Part of a small language model's weights: rotary positions.
Each number is 500 + 40 x the weight over its row's rms, rounded and kept within 0 to 999. Layers, rows and columns count from 0. Numbers have three digits each. The size before them is the row's rms in percent of the matrix's.

# layer 3 MLP gate, 1728x640, rms 0.131, rows 1452-1532, columns 480-559
098:430465516474508406469433451492526506562533545521458527511461544549514452468507509502451472524528521501500504513529486504597509466535484462572545503483492483502566464490450460464502471521550501568464505514498473544593539494458439506501496522
099:482524510478429475523446521453500483560448451529485495481592431528480467492479497476520505490486503532545507512503469467522455425468605497487505502532449495564538474495483482512529453422505504489473494495532472503513478569454526575476516531
099:569514465506497445486477433474427585415504452440502443586498525455562517534510526489483460430470524490440429502538621498473522470495477460513495535399478526531457542540493482460456507532559537437513371575550505546545519479574503527532520525
096:485586579571493491560530537494597510446441466535522488437503471514522483494517467512511438498472498479534538513464485446551518504560517484537524554495540457421440542483544524525463537539530444492436548520543537549526478550485545474462440520
099:551465540537535462505462469551424499425467465459469502473483489560471456409512517532454471510518521543537471486426499507504468471479547472499452447498497486498544467530500545448517440547525506537459500475503409482511489524535547500486470505
099:503494457443483558479516483494458526493451490572467515449511554525529444489511435445490501497509549494502546548489511545418506536481593547475531536508447479519440552429459475493499465512516499506500547461469474480495526457541549422533507471
099:554538527514529529566568474459565521484470457495507464488488524465488476525476451522462499441509524536579530492574536522518492497451497468558454469466426474584435440437491527467499472442494546491592463439510471511507532555464498541493523596
095:499526414536507450548475516537477503504540524509456380472459519502498469457502475464485496529504521487441480464514510525473523493451512502557577468503542573493490446517439420531457495529511445546538479503488502437461514467529507571533525556
103:493483508427506574520477543455481473459464474430517550518561493427521489490472571514584497497452537497504506388524487504517480518498511481537564481505510484472540462527538442568509540505465474449538511586537530526492463504436489442474497514
096:487461492469463466488434569431522489496532535486475430528484506454548532561561478549477480472532515512480525412519433443478569560465532490535537408553472453482495525505490571515581565464519533534638589490555458466548557413461536480547506488
097:512534443477489469465474488437528542474458427531503524550437529477471459486538468538543473465520497523491495494467442516511543504518573464410542515492520550560570533413457512569508553503551522508509478451448495479454519472495598545469505383
099:545545511533519446510584499517500486542508515500445490519584426469409526509545521531452500458535530480493497455465567617559516543547528505520543489487419482441452538446544490529531514515549516477461530531456485407488513569471486554504473441
098:493475542517490480492468517554554503560475559541444577492463603464457493478467516500562482559525494451414494471466476501545588539537508455499524523529461427509524504516566418460483581538531513501469462477491550516554528465462568483494529529
099:536526466513518496479502470538578506482437502469551542541550521543527466454505537462486479471522517491536460520499492442453486479553513561425518520455503495500484409492470546426562524571511479537532474546516488449518470513507503508551479493
092:494492547447590490483506497513511502484424458531469465470525527524434512543501401553541483481535572519465518499567450497480491488546551489429497491469479442483479484506449469455560545561495554529513516530555521445540532495500481440580432516
100:482496502434501466472555473504468535478468429495494590479505444524586509500543495469546474488512474481445428534556578501468479440520552471527492505460429511492487504442421452508526427449517517478490548451505501562519494545527532476533481513
098:503511490469487486510488554483507513470499559540508477538545477485509492492470469404485485485550458489462511453465461552461514532548526536518465465508466510487497551481484457456421534507583472483516473450462494503493497400550529471529474500
101:500516544503543490440482499536498593513506492526550524462502514480448523528526496474558517482485539487480536545561513514505464550471514469496535490501449499496479519501521516495550546539499555514433400479578468445453478487484490515536529467
106:505539514489505500462492499491490555465406503511421477548490500484521492508509568517543514511541576549440469593561475531444479563534493461554522493557442486501546524474526479479532609460563441505501442503496524488516522592440586433421477459
096:498398458419498519554538485429559491559459435503472465447534434500468470529479498435436496515552519487463430547517491410463513487471492471496568490460496515506504389481474518488532445527547521453453539502550466506464492539559450488399519480
095:547468570464445496464489471531459484463478493470545566536441445502517543488432462491495521592450486491500573438551515527446511456542500538469453489512514564478482508489491453461502546497556517503518499484506534537529552556397450493590487394
101:506440494516516484470531500458508492494490483470422482456550520485492434491451569479440464459463468492462447489561440549466562534525577444521496492475466568499444473493492495471520530530510480487446539556491522446544487569435523448489513487
100:491483522509516559472513616564570463453486521557476520496508486452514525514499510549512486444502458501445498478460384483514496415491476531514461484516481458590526472501503484496539508534486494449493459507483452467504489495552488508458411445
099:459386528499546439590435514496486459523384367527529394456489503550487451522479557500507493523523428456468486480528583493529535526504561489470470499446528576408481539500502513531459507536538502484571483484459463471462409468521464590489487447
100:505610497440542485451454489514525508503482524451499467491544539491518473470449531516485520517457474449519478475432534484450446584402542549540518553485483524496518522552514503469488620497455557553523521540504456460533503449472512507542496470
100:519430429513545502429509413539529485517430473452482436466501541472491541513527518491480466564476490503498504465502459491511564492550483534477517508461500552522558450544458541519490557463489450547544464431397480599471494495495460497571412483
105:455486517515521509463531507484497453476526510422493564491540477481524493447489502465502505524414483520507458465559476565450500507528572514449508472517501481511569463455537518510520490515471502442463495503516521562507501536444547510497494558
102:480492482564498489431465530589519511520516456518448509504523465559511424505494527545534545469513542533455465476529540597469510512508496485526480510470442441565540461470509465461566443455467581425489562552485501482441470460495463540616490413
098:544525483456503454482452558568390483460487476476517434461509543504464478539528454537445560487521453504493567477441534389466531491478517521547568527469450564537471484520477513540511555488451616513549487609531493536514523496526527514474534521
101:557515424508483455519520511492514503493536440486485497449559458457487442543500587497439495547520539563381431486428467486515556457516443465503531513401494475515557521468452499576545448516453454478464526509580491458433530451503525481495447536
099:485484470508495454494390517559501552484520436462443469530489515471524526530471537492571510528555562505531458514475433472485466537476456481550489503496437475526492551496482470513559566463525530523499514511536498504521538568451497394451503415
099:457487544500527496474485510554527523527530508552530510493478500503463507497495549501533464548456419529494515473450482446446540535479434521507457448497459516514474550560524494534556564536450445467524493436386395501477562456525580503518572474
104:465489475468457406530551542567509532481527447532452547465425564515393550521535473552465516484520583562533568437536463479500497497560447534477529462561520545475540568499534484415559468500476503535516503472484500450555502514525495517429471514
097:490515466448500501477526457506480490479521439471517487544441497446476438559597579468516458488422528516436532523406492448490589463410465489555451476519502477523403484516463512465475526515475520499569492539469445491488464449466512454490512545
092:504460489523487505497493539443495542467493420484426523510448551536377518458502519437452524529498533510478550487493557608480472524491525497503537510531472535506530416529567586522451484472536545489490528511520491451479497506583462495455517490
108:485462524439495517448460448445495500550511495533438512459543521490530520496429484400522422454522556548514563498475542491397473480592464525505495449529534425587493423539542543555453514509441521443458459447524402544406509536605574516431444460
104:513547492511530517466505596476484451541521536506585467439526492499454537493504507526535505500518519495577523524493514530476493483592510491478532476550475520533485477469436495476503487483531505506515422518511425445502555453510499442539535501
093:582499477512539497459498506515436560489454482493413460502467461561480440469473530447498503524554442523462531535468515536528528575432533561531430536421440473488466528504542510502534489446460530534504486493522506473478458508462566476494525511
104:523504468482471440489475498547518525500524476419457532507536483451520467542559454516497482493538543527518523413498472493524500459553493471476532567509466504564524525547544537526484467525416528440453436476498485545560521538582523478493547479
098:548517555481498572507492528466542531433562517471460497480491449507470495564562456489517596546473526488433451510523546497439454526533521571502542507561463468463461543479559499557437485479543569477492521504496534486490528548557541518465457533
098:541482470472532506497537476484518499455516478463502436529387470503563485428497462541495526474574472551443498565483488497554477477548509500552434469477472509527435450495509465483490549541538597500495479509489477481499486550519498597440496512
091:457542505450485457491496509483455478476500540437434463595450491463455508417504529540518482615513547409419406512498497506511474484500439486538510478533515437472429475466505522404526449490579483550365492484497535500497466521516561473491551533
101:493458448526481460501476594512448487492451463471509524472543537563528503579494448540483512519527441479499518474568523461532555553512565551518496443546452437473516506564516436529502474474464461465494499496462474576513447580531523394541499474
099:418464494465495495409474448503561481506545469466425447552481554439489481446542498498479519435472522600511441514545512501481498424529472460510539550500516449530489513483498501562489473433476482533491576477458538476539524517520486500535456551
100:448560492504427487551487475506527494444481413539480459513540374536489541515465540517533505381426484499545452521472403544507510475467553554482526489504544511508474575388555511512533481580517487496498563444471527493512457537486538526424472511
097:453525481511520506536494491538536491539479467595425487575514567545482502504566523458410532593479504499536553547533525583479601407525459516481522562490564487527469453468498475505504470510468490491420391498458482512542520473443493467459533464
100:467493495463529498532460499476458626488538560526494496529515553471573428569574517445489572541459463504539536524534514440522505441486483529500513523466462463549479446509543496464483482512428466446503489496491485505458471532490465476454497533
096:545444479609588494441496440530537514472432476506549486496484496558482575515512480502469534485445501462497479536503530502460562445540439468514472501539525487468485517488510536468506475515527443532501425496545548531517550524462495483451487501
101:492435541480449497489496481462476485485519522497553580606460518577471458536480528462528487483503482485480431577453464451459487584529480489449475543542483509539564449492563554561470558503600475497479514495561512537523528537449490470479495497
106:501531514460534517464515559467535532532491446450487490497502485529473514424542474526503568521621516461552514559531507529485495548571496461471409485522426522520530549553465444499555544489535501510522522450541476479499489445470503486523455431
104:472471533430511505525495497542518513480532530504518430483523512514520456521488435456477490541507566565493508353569497480543479522516507467434472522479496473515481514459502446523507449445502524586510458488519553508483577495524485474480520470
096:524548507512486479546529455487495449495467534439487504442485527487452464471490530424483533475472512448536548562550544443453422509582518494535506506485465451522510515428571512473474538526461482455511494484442480425522440568549492450492541429
101:507535518505513462517524544546472577472510480526522474545563470483479525524581501519474446495502526542517520487554467490508459552522569462522454519579460405546479503567544447468521529510554553491552486553560464566558480435586461502556530432
099:499537556442477486480445476521432486475545489516553498529488420563486473515505561542397535516511419495534424469498474520568503414472455451527499516534487506462496536459477473527501420514456523529518472541532464537503461495503489578413505525
090:516529466493519538484577427516563550456426488546414529523462519526487506471469520453453473524456469518509473541419503515529559551519584462540426586543527492553549503536475496406518500513518504464519461449446473570484448472542478510511463469
101:451498468564405445485506551464554448544529608524440459476527594462484512486508492480510515589491487534548492523494525494529532494414507511488481501509539454476557531555489542537499531489511488465494503566465564500513501507441424578441511439
097:531531489468529457489519500504444445500557481566492426490542521518449440473498484502549550530525496494504504482513458497522463517546552543483527502480522426425529466533501479491544531589472522421492492537408603451465568431511528475531535437
092:479488493534567500524483504523546540602472447531546522469487517456509504515473525464547462468427463532505380445490518546436490501538532555494513503482449489509503576476457501601474526544541511492544511478460482403582465531515444507488536462
102:468526502506493481515553557489493478533504558499461477480499508450526434410517515385476466529501514541565458509507521529522548552442453459387468523530490544446525541462397507463546556455580557479546502552558590482517497577516440486488451600
103:494504521459502548485479517489503434483542551500556447467560495522503504512482450521489505537496461509504545533503552506577537454482532485496507516445391555538539489505466497593524468544564536547460485517523485398497517509542490509496514526
098:460543434508438553491483504541464517469448526513517547539480464484469544542540473405486503479542446449436452526535485448519511467540546452517562518501453558506491495537478490452528553500479515502553454544414494527590545540465451423573442512
102:478512530504523545476502461565439460497554513482515425517545582566467484480514518471481530501467465458551545524496612410523488479529475400524480522542477531431483515473403518465506487407489479493598447515409511485544551514501448461469526502
104:575441417445508490530523409456501497573547441546534408519421491410426421485557499577544474459541537521453425484544474477494506516452534557429532485518495506520524514436498528545499542455476548510485555497431518488488478524496547451519481465
091:533435528496487467447451427521476453479472493561501473522503472457529476475483455486491493460547511461462476545495499507547460479501549529546572575443463486530584511482519445525467514523482456483425497491499506474511453528489518478472479617
094:481451521486480498473443485612517531484487487482450462540520555471543514488522503536486439583488541452554524487514543506542526543556499470461483510495511535491410609545475473470449504511576492508553556511499486474462454486534526505440499480
101:468482452474459521455503499532545531536484464486560473556496549480496480533495499586437536453543472515473480451542483514445441466498483500480448496453446556492428507511445463479448446489511493435516507561568548463518485483461535511454529502
096:459561580489460487457533535478502478518527500498529489542538540489472488503499522572459457450499476426504419506507501602566471517507513561493451470477509452468414465475501517526568476457510525493517446501550584512503483546425462520471461475
092:474530494416494521508456477484502554584466509538514518561508508470409489507508455442538459531517439488488473486507436496515475529510488544421409494481457512501522498510525504568452535503518528478393506489448467442567520502492441508537496474
102:526444517497526476422438521496508542506533494514512537476486476523512519543509517518458570539475514450520468478434451469578484497478594433467536552525523495520519500511467483478515543512428527533466426519552497490514524525507503466563574521
103:509490521457466540540536504398464435501502574463536452499585456495483484589460477432496498532493449473410461493493500470458468538601506484495491571500487493541501423509440431484559512497497482503482486500494561478466489465539539482486425504
097:441459483375466539497512551495461562547453513554422602545468533517504539500572489453522524474440499517504362488472487514538547471416488500491518533584518529512516535531438472469527516540465526466437442463488553505487487476531486457479524487
096:484426556464455473467463457404592546554528490469490448569454516494540532474496553468478504555496404499527456488424513489453513530454490479549508572551467490461421512569496499547493441535551572528497523475550527591494444487470478483564505520
100:514533456517467493537525579417498526536430492477452511490592603461513528513465472478497460500445527480565554534457508509507494505402491518518511522487439481513545461454468547533509443475542523517487501422482513453456556581504512488450557537
100:552511492591480474515495509464558428516500485486506408535601537431449463518513495553478449426480479513501474485435555513457494446501508515452591511509468501473460503497518497497527562477561536507520536531486429535508521442486515464528479451
096:435562504460514516514502546525497524507513464463491455575451543471453513499496542549435456432444488596434517471442517431507529482469544540497380550493534443464521453489501548557559540513539512506545482443509474458534525474494490505531520497
105:490456436519477453438481521555488478529492459544566483516548490551506519479430474614499550502559504515504495524465454465471530533585492534470478478494523500541473441497487610536593481491488546477491520469473559461491572469554498422489499547
099:512450475532525522518475489506484508526529541540569501529474509512448473477548448499499508494521461445428473483534486481519476545529492468500487582490505542528600464599502547448495543542500554506497439539451496506521562484538487480494400513
100:505479528485512483500482499461512523561480545529441504465453498591489524491525496546484523474512493544554527447509454550510462559535416348536401463523421535501454546518497462451470474521527503483460516542520530462512477544448567491439492477
104:508485557491517528555468481543507486552469425485534503494481425435531480495563505484528503374535516561419528462506537454475487534477555512464524590451524482496476457577535514487509485514487490440479511551518520503555429525563515476396525574
096:518557532568542499458518487504459542506486503540484493506563510493458477486543432522457521407534529406457505424510520472472515534530536495471439427482521560486522449534458464537416430493497545471516453500466467496472497547459531514455512576
103:469500471472420487499564506525447441506527475509433515466551448475557454527457476418574566481529512540553435484443529491479468459529466533479480527390519487474560505534385505472469442507513377455478500487480559489501435429470501521491539528